From a checkpoint of a small transformer trained on Wikipedia: vocabulary 4096.
Each number is 200 + 40 x the weight over its row's rms, rounded and kept within 0 to 999. Layers, rows and columns count from 0. The size before them is the row's rms in percent of the matrix's.

# v: layer 2 attention value, 128x256, rms 0.058, rows 119-127, columns 128-255
# o: layer 2 attention output (transposed), 256x256, rms 0.539, rows 215-223,247-255, columns 128-255
# gate: layer 2 MLP gate, 320x256, rms 0.159, rows 0-8, columns 128-255
# up: layer 2 MLP up, 320x256, rms 0.161, rows 0-8, columns 128-255
# down: layer 2 MLP down (transposed), 320x256, rms 0.146, rows 0-8, columns 128-255
v119,110,174,220,224,149,186,166,276,137,152,170,126,151,124,238,192,202,209,187,197,205,166,196,192,147,220,205,226,214,231,177,223,281,201,216,170,261,165,230,227,165,202,184,166,206,187,164,218,194,170,286,160,229,200,220,196,260,242,236,238,234,221,254,208,161,195,153,221,204,204,192,272,230,128,226,223,229,225,177,211,173,173,225,213,177,220,240,182,311,228,203,283,194,203,212,130,199,100,203,212,191,153,233,178,223,201,294,178,220,235,241,203,239,210,196,173,178,247,199,190,183,222,118,190,243,171,199,247,204
o215,091,200,269,197,226,244,191,294,254,188,238,207,163,265,176,193,224,212,246,182,220,217,207,169,262,233,107,233,241,184,184,230,274,136,204,173,154,164,265,208,229,222,228,196,213,157,250,227,206,216,202,173,232,242,215,204,199,197,162,252,174,228,176,177,195,247,225,221,86,175,165,217,135,296,249,145,258,239,182,193,187,171,238,222,214,167,228,223,204,233,141,93,237,117,185,198,266,180,222,143,257,278,125,250,166,135,165,218,219,182,229,180,208,120,224,207,239,264,214,180,239,187,279,253,256,150,217,144,242
o247,117,118,130,113,196,244,213,187,142,236,124,121,264,175,202,156,153,187,168,185,155,169,182,203,258,184,215,203,205,148,179,139,137,192,303,236,204,248,138,187,174,177,170,276,166,205,233,153,153,139,171,232,221,174,215,230,177,220,257,195,207,153,208,223,217,198,250,202,190,254,179,196,188,87,204,217,248,223,196,169,285,208,208,133,198,244,157,245,131,165,279,158,183,276,171,204,179,214,246,179,177,161,252,241,260,214,260,243,85,232,168,164,207,215,171,262,183,174,190,185,164,175,190,194,204,196,256,223,202
v120,111,165,194,159,153,90,173,138,255,140,203,163,179,131,220,198,258,232,179,177,228,179,154,170,165,145,203,231,197,206,192,272,142,131,186,200,203,181,185,251,209,164,240,226,263,216,165,228,217,200,209,130,245,200,285,131,208,134,217,171,187,238,228,165,204,137,144,231,248,142,168,183,203,241,168,258,256,176,224,164,189,177,192,196,224,181,192,216,264,263,221,97,239,225,161,185,180,275,201,200,210,177,217,261,163,148,228,199,228,201,251,179,246,146,232,264,169,219,254,216,202,245,193,124,232,227,212,138,122
o216,090,282,155,214,255,194,187,229,214,246,200,209,215,249,181,117,239,199,183,252,162,219,233,195,212,206,204,188,276,204,202,253,190,137,186,175,288,226,247,252,230,237,199,193,201,186,208,226,120,183,188,124,212,250,153,243,201,250,185,200,183,274,192,155,158,184,220,159,165,236,138,198,192,233,282,254,182,144,154,216,134,143,227,275,229,223,235,180,196,202,195,303,121,216,277,249,228,198,216,217,184,192,152,199,187,220,280,165,188,195,159,258,215,173,204,259,236,176,239,183,183,167,183,165,203,191,193,163,277
o248,115,155,171,173,167,145,251,206,160,216,204,154,195,203,206,211,188,189,218,107,267,196,226,222,197,197,195,208,198,202,233,190,212,152,237,247,155,263,164,168,185,156,191,185,235,201,224,131,254,205,186,301,146,177,223,233,150,203,226,200,275,107,254,222,206,228,173,158,127,196,217,235,133,193,179,176,243,254,230,100,202,208,163,199,186,187,201,208,235,189,148,171,201,204,241,157,226,241,157,149,186,200,176,158,243,162,229,99,198,220,222,178,201,266,192,135,157,267,180,164,246,218,211,273,187,182,220,234,96
v121,109,143,151,259,156,101,194,138,169,207,196,242,225,140,191,207,130,254,254,216,196,173,153,192,211,196,179,169,214,285,244,199,147,297,177,222,258,172,225,173,152,196,275,244,129,163,213,200,269,183,224,159,250,213,227,139,277,174,174,157,199,213,239,241,204,196,316,192,235,189,262,258,181,227,236,236,272,186,148,257,241,181,182,176,184,202,174,194,154,195,212,197,183,242,217,204,179,134,195,286,154,201,155,172,211,265,226,210,168,217,129,140,147,229,182,228,166,209,156,173,227,207,239,228,190,225,170,227,225
o217,099,244,205,174,173,188,183,223,236,195,242,261,150,276,200,226,253,148,214,171,189,188,260,199,96,237,157,194,217,149,238,164,272,207,161,221,157,246,235,261,231,213,99,135,228,234,215,151,91,159,208,255,193,189,242,226,234,191,224,244,188,104,242,181,200,153,251,190,151,167,195,209,177,178,110,182,176,172,211,221,203,261,207,181,219,268,241,132,217,242,136,174,150,195,173,231,158,222,193,246,192,212,211,159,155,204,232,187,236,190,190,210,242,181,151,130,224,155,172,216,186,159,202,226,231,110,214,217,175
o249,117,153,236,250,183,168,208,200,179,198,225,213,203,170,170,134,184,250,217,171,156,161,131,197,242,235,200,164,195,213,87,217,150,199,304,182,309,187,161,204,232,173,261,261,232,118,197,132,188,255,241,215,228,219,133,282,193,192,214,171,198,180,202,203,245,170,188,262,212,233,249,193,238,184,210,191,194,222,171,220,221,147,174,224,202,187,150,149,219,156,265,194,174,207,255,237,292,179,172,138,142,191,150,243,215,180,171,246,216,292,247,201,285,173,250,216,190,199,263,222,196,159,145,212,171,250,186,168,254
v122,109,224,121,161,138,170,174,161,177,162,172,152,246,221,151,161,253,143,191,224,236,235,214,235,182,169,182,240,179,240,195,226,184,210,238,171,238,155,165,180,207,218,233,266,167,277,196,270,192,188,213,169,151,200,212,219,267,157,223,199,164,172,223,126,206,223,146,254,154,222,199,253,241,196,213,199,156,195,246,151,193,287,265,283,217,233,130,270,134,213,236,151,164,135,194,240,167,216,177,284,249,265,224,225,141,258,156,231,111,136,222,167,153,189,213,190,196,171,181,179,279,206,245,221,143,171,195,221,224
o218,087,195,215,178,216,154,225,236,165,237,195,152,244,141,180,184,207,176,258,175,263,205,209,181,208,229,219,110,224,228,243,205,209,214,147,250,248,290,253,226,200,103,179,174,222,205,182,156,241,184,165,180,203,249,214,187,199,214,270,229,169,211,201,220,212,189,155,182,200,178,166,178,252,153,187,263,205,248,142,208,204,295,214,246,204,233,167,151,186,215,136,141,196,246,269,198,163,181,167,128,150,202,152,216,160,281,263,185,243,251,198,285,247,181,194,182,230,160,216,158,151,155,130,185,206,137,175,202,189
o250,119,240,200,221,212,280,186,204,234,172,217,201,229,217,232,227,125,191,82,145,211,208,154,191,226,204,180,129,216,178,190,133,193,150,179,173,220,159,145,139,233,249,157,178,268,191,211,203,123,210,139,140,260,219,233,204,231,261,160,199,220,258,186,153,174,197,202,223,207,231,228,159,179,234,257,189,234,222,209,191,185,164,237,104,184,196,279,156,180,133,162,295,153,163,200,212,230,209,143,161,189,157,213,110,253,156,200,240,214,218,227,189,118,150,218,192,187,267,165,225,211,246,214,221,176,254,288,163,218
v123,111,186,176,188,166,251,194,140,139,200,187,195,187,205,195,268,161,248,190,118,172,200,161,236,178,230,205,163,230,206,186,161,138,190,229,191,266,145,212,217,213,190,180,150,183,209,239,210,221,162,230,197,181,184,147,142,255,239,133,264,217,210,172,88,235,241,258,168,122,140,206,183,181,220,212,152,224,272,257,196,176,213,216,209,142,212,160,174,150,232,164,171,213,233,237,138,263,113,196,222,193,153,185,179,244,204,184,268,137,227,170,204,164,128,118,251,149,179,240,232,230,168,138,206,162,178,191,241,159
o219,100,209,152,223,204,206,187,192,216,247,233,122,191,101,206,129,169,191,238,188,181,125,185,199,238,236,250,217,236,145,253,179,209,240,248,235,224,191,266,206,149,203,195,175,163,134,186,192,187,161,208,257,186,215,185,201,148,148,223,162,214,147,218,211,204,145,151,237,182,188,135,122,308,216,202,150,155,252,196,196,241,262,232,263,174,164,161,214,197,197,221,225,199,203,188,215,191,243,197,281,223,184,206,226,200,128,143,175,187,198,214,197,93,192,193,210,221,244,241,235,209,209,167,196,203,194,210,257,238
o251,113,183,208,209,180,225,133,224,217,243,213,185,216,200,183,234,280,224,114,232,269,241,261,156,236,183,226,220,125,185,198,211,228,151,176,142,246,224,203,140,210,203,202,244,169,179,209,128,213,260,191,178,209,248,210,207,297,290,259,233,153,267,187,197,210,239,169,215,184,207,167,295,138,166,218,251,183,211,173,136,164,155,206,215,206,203,212,240,131,140,232,166,220,232,233,294,193,190,176,174,205,269,188,155,234,250,206,171,175,169,224,236,179,206,229,222,193,214,151,138,201,190,219,162,140,170,220,288,170
v124,118,265,227,203,177,199,227,233,190,223,195,230,166,204,172,186,112,161,165,189,260,195,152,214,205,171,171,229,237,156,229,197,170,171,140,227,250,175,118,208,186,123,255,190,168,251,170,240,250,270,178,217,176,279,215,211,220,240,217,188,185,244,153,199,265,236,242,225,163,216,153,278,177,155,108,221,176,187,246,173,142,202,184,187,253,260,226,258,242,238,166,173,139,257,238,129,145,247,237,252,206,151,200,231,197,129,190,173,232,207,206,174,140,133,254,181,243,175,221,270,190,207,266,240,139,289,218,189,217
o220,093,228,213,225,151,152,223,226,224,144,237,189,245,203,217,198,199,183,212,269,179,136,244,210,241,260,177,217,238,177,191,197,222,234,226,155,222,212,243,101,279,204,231,247,146,218,242,126,222,232,211,285,213,236,216,240,191,137,202,187,243,184,221,177,138,169,216,232,204,199,163,111,214,189,159,194,183,143,194,188,250,180,166,111,184,221,248,230,120,206,213,263,256,235,218,236,276,263,196,185,117,218,215,153,182,272,119,201,124,162,166,201,246,238,162,235,215,132,231,136,216,175,160,224,210,234,232,210,187
o252,123,201,195,238,182,217,195,177,255,248,184,219,167,274,219,236,192,223,246,173,180,105,133,225,184,213,246,149,137,247,223,230,223,185,157,233,186,212,197,182,155,226,218,165,276,221,118,187,162,226,216,197,228,248,194,159,231,159,218,213,179,183,164,228,222,227,249,118,184,243,308,235,136,284,195,187,270,213,222,191,174,278,210,242,155,205,138,205,218,190,172,175,165,231,219,220,193,152,151,192,293,219,226,170,203,215,190,233,228,216,190,173,99,215,153,221,192,182,207,195,231,224,230,256,207,195,154,207,135
v125,114,188,235,233,209,193,162,200,148,233,183,228,206,216,159,271,250,192,192,235,193,150,289,247,186,184,164,175,186,237,242,147,219,248,213,197,188,156,189,180,240,192,180,206,153,252,223,210,103,131,169,175,138,202,164,287,235,225,222,326,197,285,207,249,262,160,227,166,217,168,94,232,193,215,228,176,189,229,223,201,251,201,168,185,158,198,201,178,219,185,264,240,167,190,218,221,192,178,220,258,139,193,178,207,213,202,211,213,127,263,159,171,196,228,183,195,187,140,152,275,156,226,207,247,226,211,241,180,195
o221,098,215,182,195,166,150,211,240,228,202,173,265,264,174,211,217,210,133,236,251,222,222,177,194,197,161,220,153,216,253,217,223,155,240,295,215,267,154,247,278,181,236,120,181,203,252,159,242,248,115,240,284,228,182,237,207,174,267,225,119,178,208,159,196,215,221,199,173,166,194,204,168,155,195,158,185,173,178,232,229,128,233,198,214,215,243,150,201,144,233,163,166,240,240,79,178,192,216,215,170,174,206,189,142,135,174,185,232,224,183,216,199,290,224,235,188,162,208,148,195,209,214,211,192,192,154,205,154,228
o253,123,161,179,272,240,224,172,152,246,168,245,137,201,182,244,185,222,287,189,191,153,212,246,133,222,210,217,205,152,199,153,218,148,175,163,209,215,280,229,165,227,184,203,190,151,148,222,203,232,237,148,154,248,216,226,110,147,154,234,250,151,121,213,178,178,187,213,217,181,233,276,228,174,226,203,226,239,206,110,167,244,195,237,138,171,213,232,157,181,191,154,263,186,170,290,198,249,183,157,229,163,144,229,213,198,275,229,230,205,265,148,229,177,160,160,228,278,194,167,210,239,189,240,225,208,236,268,239,216
v126,115,223,165,228,239,177,203,229,229,209,240,227,151,224,164,231,194,184,245,181,217,228,210,206,201,149,192,203,215,214,111,274,198,201,199,206,135,145,274,222,225,157,205,193,182,187,239,203,125,194,162,181,202,177,111,239,110,176,201,227,165,201,179,176,189,201,178,128,221,200,179,243,195,193,223,206,287,125,206,106,185,148,168,234,197,227,249,131,206,186,221,168,204,246,179,130,222,168,234,123,207,163,187,182,178,213,116,212,193,166,188,172,254,233,217,172,200,174,178,151,240,229,182,122,254,243,220,213,148
o222,096,131,196,247,122,144,231,194,128,180,185,199,190,231,198,147,203,205,178,148,178,202,167,189,169,243,198,165,111,176,215,155,200,153,191,164,186,214,171,187,156,232,243,181,175,246,222,227,219,213,186,240,211,265,182,247,157,225,143,240,233,229,187,255,231,220,232,178,176,270,198,208,235,240,251,197,174,112,190,164,166,182,223,210,197,246,201,172,245,182,256,164,105,265,233,195,204,218,220,129,187,93,238,194,250,183,206,206,178,159,242,230,289,185,253,159,224,181,119,244,209,211,228,218,230,166,245,229,172
o254,127,197,202,161,232,253,212,182,189,199,200,115,181,204,211,213,229,182,247,214,222,214,239,201,215,173,216,211,218,202,151,189,255,212,238,193,219,205,195,321,188,229,139,212,194,192,245,220,232,143,203,240,235,187,231,138,260,137,209,188,201,223,200,154,242,171,137,217,166,175,225,164,175,148,221,323,180,230,200,175,249,205,226,120,221,170,157,255,188,182,193,214,256,200,189,264,186,204,185,223,167,254,238,244,148,173,207,135,165,241,110,209,202,197,113,190,162,242,276,170,122,187,161,247,210,242,174,81,213
v127,115,292,253,176,245,213,149,238,230,217,204,125,191,234,176,229,211,227,242,188,187,140,237,140,178,188,192,231,232,253,153,286,165,135,222,176,176,213,148,171,232,157,184,218,169,140,169,202,214,163,265,181,185,129,202,210,268,164,183,200,187,228,212,143,216,255,217,181,200,227,254,120,184,168,195,209,201,195,208,184,200,203,249,207,174,273,173,160,217,198,187,186,227,174,136,225,175,242,197,206,213,176,216,175,258,180,260,188,166,237,237,186,193,279,145,199,266,217,227,152,221,222,200,268,204,200,276,226,231
o223,093,238,186,230,95,189,187,164,167,216,204,207,121,195,195,185,245,230,171,174,254,243,207,228,186,249,312,153,182,167,222,203,192,175,235,184,225,215,251,190,230,257,224,198,192,236,158,166,221,203,196,156,162,282,238,231,131,192,229,197,233,178,175,242,155,121,144,205,127,241,222,236,244,242,141,231,189,237,136,182,172,207,118,201,194,226,189,199,218,220,193,211,263,209,236,231,190,255,307,200,155,216,187,277,186,237,187,163,175,195,179,220,228,198,164,183,232,209,226,191,257,178,184,202,274,169,129,222,125
o255,124,163,217,204,235,225,241,186,187,243,227,204,229,191,164,250,213,133,184,186,177,224,185,174,216,111,174,247,230,169,218,102,190,229,231,162,220,176,175,135,151,199,253,216,226,212,227,191,220,173,208,278,249,140,189,169,206,169,176,134,217,197,239,275,211,217,239,242,167,148,200,202,155,172,249,189,179,166,223,252,164,156,228,188,153,221,262,145,179,197,219,190,169,198,168,181,287,153,160,235,248,147,213,194,143,231,229,225,271,209,246,185,205,238,150,201,232,127,183,232,180,253,293,132,204,206,287,140,295
gate0,101,221,228,197,198,271,237,180,192,188,204,229,153,163,165,202,220,156,266,169,257,200,180,143,252,145,170,146,124,253,184,252,259,248,194,188,162,201,244,183,212,111,178,194,185,181,208,162,181,124,238,140,236,253,219,154,245,254,192,225,178,133,193,244,258,222,203,139,220,275,193,198,213,176,139,244,199,116,253,218,195,200,220,212,202,210,212,161,223,184,209,139,183,122,213,212,248,194,188,199,282,217,252,136,196,90,152,206,235,156,248,251,175,217,172,169,203,254,72,191,180,237,237,263,211,166,167,160,195
up0,100,202,225,226,176,198,237,179,150,177,150,166,245,225,216,244,222,195,157,224,129,219,154,161,205,158,166,226,266,155,177,239,195,173,209,204,154,174,252,266,207,138,190,209,242,235,189,106,259,190,154,155,176,237,153,210,157,230,179,203,305,175,217,166,185,163,209,181,238,148,197,179,168,184,134,246,218,168,210,184,195,196,243,172,230,161,219,193,120,180,258,138,201,149,233,332,152,137,154,174,194,251,184,151,188,236,231,186,227,268,114,176,202,231,110,175,180,162,233,177,155,207,223,253,181,141,79,258,218
down0,104,258,208,190,255,196,231,286,188,277,191,184,193,218,164,238,205,224,170,168,253,157,165,240,243,226,213,225,230,194,213,167,334,216,166,144,184,192,250,172,215,227,188,181,177,219,162,171,261,213,212,202,207,192,215,191,180,255,125,223,158,199,267,196,241,293,229,199,177,269,240,168,168,316,196,186,145,203,107,205,205,212,238,160,188,186,203,214,203,205,165,218,159,177,166,272,194,179,142,212,273,208,177,153,215,247,152,252,207,239,185,170,160,178,216,130,206,219,156,159,196,204,180,246,199,192,126,175,207
gate1,105,254,228,178,250,188,120,215,194,186,128,209,260,241,218,223,198,202,184,215,130,145,285,174,238,253,197,134,175,214,210,255,187,158,206,260,207,243,155,186,194,148,204,149,189,158,223,152,188,217,173,169,150,215,151,173,159,220,205,273,191,181,232,168,225,245,227,184,249,190,213,162,186,202,190,173,239,196,206,120,208,159,238,220,172,152,134,206,224,130,202,143,203,230,198,257,160,195,194,171,234,164,251,186,228,298,233,171,192,229,212,149,152,201,211,210,222,166,192,219,137,185,233,172,221,180,201,269,207
up1,100,102,191,149,146,161,205,216,185,177,171,179,178,251,107,132,243,140,212,231,157,214,177,227,146,210,196,142,177,102,172,183,177,160,246,164,182,208,178,254,190,230,217,178,238,209,122,140,184,243,135,207,183,133,174,182,199,185,186,153,256,184,211,240,262,267,221,211,139,242,218,249,227,146,153,248,225,220,200,214,249,62,226,195,154,168,230,221,171,173,189,151,167,212,246,196,115,215,209,198,249,184,250,169,176,230,200,205,232,244,195,192,254,191,160,90,278,213,150,207,213,174,164,206,230,284,194,286,195
down1,098,211,191,188,186,185,186,199,179,156,238,222,220,161,231,242,251,156,159,200,250,229,254,86,283,245,240,138,193,246,221,204,179,214,259,217,152,256,162,147,191,229,207,240,147,189,249,120,170,234,181,225,214,184,220,289,184,218,267,167,267,226,141,172,226,253,234,184,204,130,271,277,194,248,183,199,218,193,276,162,128,156,156,162,158,184,217,93,158,212,143,253,233,219,191,195,164,181,176,219,172,179,170,177,251,249,183,219,181,201,209,204,171,220,200,172,157,205,199,117,128,272,177,186,186,226,165,196,219
gate2,101,180,222,148,232,130,160,252,208,216,166,185,223,275,213,144,248,180,245,252,237,112,171,185,173,176,243,175,165,242,221,229,220,239,267,226,146,220,222,258,172,232,222,215,212,144,176,152,199,268,146,194,219,177,192,153,252,156,215,173,236,232,203,161,189,223,220,140,239,219,179,135,218,155,160,269,212,270,203,242,187,241,173,215,145,230,211,189,197,147,198,230,220,198,220,244,136,138,176,238,187,321,232,196,220,151,188,240,198,317,132,209,156,258,95,194,239,154,196,206,278,216,200,230,224,181,186,182,184
up2,102,116,126,173,163,177,266,248,137,234,160,164,177,220,281,229,257,243,166,157,207,246,163,184,224,202,193,269,187,201,216,176,163,202,201,186,204,198,280,187,220,228,157,267,201,241,213,232,241,128,158,197,175,159,183,247,51,235,181,208,227,230,198,203,154,192,225,283,183,270,240,251,180,284,160,190,182,197,233,196,167,212,195,218,181,238,206,202,215,265,152,183,290,195,188,192,139,200,171,271,233,193,190,262,252,176,171,178,193,206,190,190,219,275,132,189,167,265,218,239,148,180,222,187,200,260,267,150,255
down2,101,123,182,221,221,212,180,261,175,223,212,187,189,138,252,220,170,240,233,172,228,168,231,210,153,177,226,241,204,192,219,232,203,164,177,182,210,192,215,145,144,339,160,167,245,238,227,235,140,170,222,220,173,231,168,221,240,157,239,171,166,321,143,207,239,284,207,172,230,163,231,181,170,198,169,211,106,160,156,187,216,267,207,143,177,174,169,237,212,133,135,239,139,184,165,189,201,222,268,221,103,235,178,177,168,228,189,262,194,177,175,182,250,219,152,171,206,201,247,170,189,169,149,237,208,225,237,184,259
gate3,096,239,254,198,202,206,156,158,230,229,187,250,205,146,203,159,204,222,194,125,261,157,166,161,248,161,204,222,220,168,162,213,130,151,184,198,178,201,216,186,251,193,204,190,184,175,191,234,187,195,180,159,213,225,159,195,176,135,171,217,208,179,247,253,212,206,213,191,164,222,205,152,238,216,226,189,250,197,193,158,130,200,230,174,148,195,183,217,178,179,227,252,184,152,129,264,142,226,229,215,159,229,251,184,287,171,177,170,261,169,191,234,165,158,221,243,197,266,181,255,167,110,326,211,156,195,239,179,223
up3,099,252,164,266,207,226,166,256,184,204,198,220,235,226,170,189,236,237,161,165,200,175,158,248,224,215,177,218,219,117,198,166,230,182,194,185,210,220,266,202,262,223,140,215,207,179,191,294,184,261,165,167,210,161,177,194,143,220,179,252,184,154,227,223,195,225,213,238,209,183,190,165,245,195,277,240,196,191,268,235,213,185,233,221,209,178,190,188,161,255,223,182,159,244,163,247,218,214,249,207,286,226,264,198,177,229,186,144,177,172,207,244,166,199,130,187,264,205,179,135,194,219,219,215,251,182,211,225,216
down3,098,229,200,261,186,199,239,221,240,142,190,172,286,247,180,145,184,152,206,200,197,206,174,204,224,220,210,238,175,368,169,271,211,154,157,211,216,153,146,206,259,204,175,196,209,189,214,174,163,245,197,215,180,168,168,189,185,146,151,153,199,213,191,255,251,281,216,199,220,258,282,144,174,113,243,133,208,188,181,175,225,207,182,168,267,186,223,203,202,213,106,225,240,192,237,271,178,201,166,274,214,190,267,175,194,189,178,160,205,204,235,248,285,173,147,150,217,162,222,211,230,164,227,180,190,151,240,146,192
gate4,100,184,146,244,127,214,193,221,176,167,177,207,255,189,165,201,132,206,175,172,217,209,189,188,170,222,207,184,238,194,105,184,183,255,175,138,270,107,182,196,187,226,187,199,246,179,190,190,157,206,247,218,214,179,210,231,183,134,176,191,148,170,212,117,199,166,245,193,238,231,183,273,259,219,159,170,142,267,235,197,188,181,195,164,191,193,146,203,128,198,228,169,235,174,159,228,205,181,221,193,132,255,143,278,157,192,173,201,230,194,174,143,215,183,193,226,183,240,176,211,259,187,120,138,150,169,182,235,200
up4,101,282,222,315,246,201,198,181,193,168,72,228,202,136,198,234,199,196,191,201,254,236,210,212,240,205,292,149,242,113,257,203,201,221,237,241,165,211,262,124,275,178,246,212,271,300,134,217,223,185,196,244,203,181,257,153,226,242,149,207,259,249,166,250,250,224,184,198,208,229,155,159,276,273,238,204,261,193,207,204,194,150,270,220,96,178,260,190,103,220,257,225,209,140,205,234,166,190,202,185,259,195,192,193,227,180,216,232,167,219,238,212,180,201,129,175,217,192,159,204,147,190,198,215,235,148,148,189,199
down4,102,156,220,219,186,224,202,249,186,134,154,194,199,215,253,134,233,161,185,215,227,184,205,227,236,240,202,290,233,271,182,180,102,170,122,181,177,206,191,246,111,185,149,154,139,191,252,189,160,218,183,240,226,208,219,222,227,187,134,170,232,213,190,180,284,150,139,140,165,183,232,194,187,243,150,172,165,167,196,123,174,260,152,230,256,144,216,207,149,140,190,204,163,213,199,289,200,215,227,188,257,175,143,165,209,227,130,221,216,233,236,130,305,209,181,217,116,168,190,236,152,188,168,169,211,205,237,177,243
gate5,102,191,254,199,231,237,152,250,234,216,176,182,232,155,146,226,238,182,170,149,190,158,149,142,109,290,153,208,270,211,210,276,253,250,114,157,208,219,195,200,222,204,130,170,224,121,221,217,185,168,165,166,294,194,275,173,171,214,189,189,239,250,202,164,210,136,199,173,123,267,231,142,165,204,200,180,200,245,166,170,170,223,214,248,154,263,163,265,268,166,170,179,199,183,193,217,219,237,203,172,181,239,166,209,214,149,190,159,134,155,183,110,143,221,204,209,102,166,225,201,172,214,163,229,187,158,183,239,217
up5,105,139,189,160,241,193,234,159,200,213,205,214,148,214,214,240,129,250,191,239,111,286,230,223,254,168,187,103,201,169,191,132,154,160,275,198,195,215,146,150,169,133,233,181,127,195,142,204,173,258,142,162,210,209,202,154,179,225,167,195,223,203,202,237,165,230,256,175,243,214,165,167,173,220,176,175,250,122,201,246,234,173,169,166,221,152,156,174,156,191,213,217,233,181,166,196,190,212,188,209,227,134,143,257,180,241,221,171,246,245,254,180,240,188,77,150,192,204,236,207,198,246,216,245,177,233,242,200,252
down5,101,225,122,132,167,197,212,163,267,205,242,183,143,273,221,249,191,211,235,140,204,256,202,113,209,147,245,218,222,229,159,222,226,186,226,174,206,194,193,218,197,259,185,214,226,205,259,244,196,178,165,188,207,213,245,158,261,196,163,177,136,218,224,217,243,175,192,275,189,189,245,195,154,209,184,198,255,170,226,188,116,220,157,213,198,239,235,176,229,230,222,200,230,171,223,181,216,155,185,192,209,160,164,256,223,204,215,161,207,159,158,222,0,151,133,181,178,257,133,157,256,155,244,168,162,245,221,270,217
gate6,091,153,191,171,176,218,218,139,205,255,208,178,215,191,126,158,218,179,224,139,211,214,266,237,179,232,103,207,187,148,230,161,185,167,185,277,218,206,242,208,209,199,218,169,174,163,122,215,140,202,118,238,255,146,214,197,128,192,216,162,204,122,149,182,202,169,266,201,120,274,172,130,228,214,281,135,172,159,174,252,245,183,113,162,198,219,212,169,184,302,188,268,267,212,127,153,182,154,228,257,164,172,213,145,254,218,216,167,215,211,146,177,188,189,224,240,223,246,222,208,220,153,160,102,171,150,217,156,167
up6,091,219,198,224,229,153,220,277,239,189,179,201,175,146,252,221,303,194,218,195,172,222,181,197,211,178,223,185,166,223,251,204,196,123,176,267,258,185,164,179,219,297,259,238,186,206,225,201,173,191,180,148,199,260,187,170,263,176,175,252,170,228,202,169,81,249,232,259,193,242,186,267,162,228,168,215,144,192,185,196,255,192,194,163,157,206,196,242,197,216,133,135,202,126,161,178,237,215,252,237,273,250,203,272,222,173,179,157,210,221,235,185,219,187,179,222,222,167,163,220,197,240,278,234,266,144,211,251,146
down6,096,170,230,215,192,163,241,216,177,196,139,255,207,154,196,160,217,239,176,171,201,175,175,175,267,194,201,228,202,190,212,196,179,134,246,167,205,232,216,162,231,226,283,223,242,123,176,188,246,191,177,224,214,215,225,188,240,258,215,212,119,165,166,163,194,158,269,203,201,257,156,289,161,191,251,165,123,169,235,151,248,213,198,235,168,215,197,261,190,260,108,97,273,268,187,254,256,189,184,176,187,235,197,218,200,148,151,95,255,193,235,293,190,195,187,177,166,166,203,231,172,148,309,228,223,196,218,151,205
gate7,097,241,183,213,210,231,227,264,155,221,188,200,195,145,241,201,183,186,220,173,219,207,106,224,180,185,182,201,180,185,167,204,214,262,173,172,197,153,138,169,219,216,157,214,186,150,236,262,145,144,123,271,216,176,190,215,199,148,122,158,226,143,167,160,152,264,235,162,186,186,206,238,194,206,253,154,201,241,132,216,207,223,205,195,207,250,180,180,226,287,192,190,149,241,271,211,225,213,166,222,198,186,174,258,159,146,219,95,187,248,230,224,209,177,170,172,159,135,234,236,206,204,230,220,161,138,214,173,232
up7,099,197,246,207,225,116,190,254,332,215,213,291,242,190,204,157,164,200,187,226,145,176,266,241,211,232,254,247,203,215,192,220,155,130,200,266,199,242,246,228,182,175,213,169,189,199,193,113,237,253,219,117,252,136,176,173,206,246,202,232,111,195,262,248,251,147,101,190,251,224,215,145,217,136,154,198,195,158,248,191,157,205,210,180,166,99,182,194,167,195,167,182,224,180,215,255,166,220,198,200,185,189,237,88,224,192,157,265,135,214,205,172,193,271,168,203,224,188,100,188,187,173,189,220,214,237,206,239,141
down7,099,212,233,206,260,270,186,103,223,248,184,288,225,200,171,168,142,240,198,247,201,180,222,186,181,174,190,180,238,160,130,243,132,178,200,159,217,253,189,198,225,194,159,145,202,211,268,189,251,230,186,183,180,216,214,133,235,183,185,156,242,189,235,203,189,247,202,226,179,189,170,191,186,240,177,240,208,241,255,303,232,204,172,172,250,163,209,233,234,248,272,214,218,212,140,278,182,233,187,181,240,209,194,217,171,237,213,198,119,210,139,175,171,231,86,221,234,242,150,139,190,153,145,227,292,305,222,151,214
gate8,104,155,195,180,219,200,222,216,218,200,206,202,222,222,267,170,211,210,157,266,235,195,162,193,153,161,185,157,225,171,204,204,232,163,162,185,238,177,272,242,219,125,228,65,160,144,173,230,238,183,109,178,239,213,230,209,206,175,224,220,186,205,193,131,177,223,196,240,223,128,190,133,186,189,212,157,233,256,218,282,188,133,250,222,175,237,165,217,246,145,260,207,174,222,231,151,210,160,276,191,158,225,174,270,209,209,110,153,153,193,207,152,229,225,226,274,176,182,207,241,250,154,211,217,260,138,208,230,156
up8,094,171,157,255,176,183,204,192,205,200,235,244,247,148,222,161,266,231,172,164,232,235,201,221,222,145,152,196,202,172,240,197,175,148,169,154,128,178,190,201,213,212,185,179,196,162,193,233,158,154,179,205,171,265,254,193,216,209,225,242,147,216,159,231,233,149,197,187,198,221,145,221,192,219,157,169,246,132,270,220,209,195,193,240,224,219,184,238,160,190,161,259,164,196,181,216,132,164,244,149,151,222,151,234,234,227,133,179,153,138,173,179,317,193,190,215,255,242,174,227,232,185,199,268,245,60,138,230,197
down8,094,195,270,200,222,223,260,161,235,253,216,175,108,283,181,205,180,206,180,221,177,219,197,261,265,153,223,166,273,165,258,196,212,216,246,196,214,196,255,207,230,182,209,124,157,129,153,193,181,199,184,246,226,193,230,248,156,141,211,179,215,199,180,202,191,190,216,193,190,161,238,196,173,214,213,242,160,207,220,211,187,156,161,182,252,236,220,167,204,144,267,192,188,244,182,185,209,310,183,83,202,137,220,254,156,155,205,252,261,247,179,201,192,153,154,174,202,230,267,144,230,223,133,228,186,195,200,171,164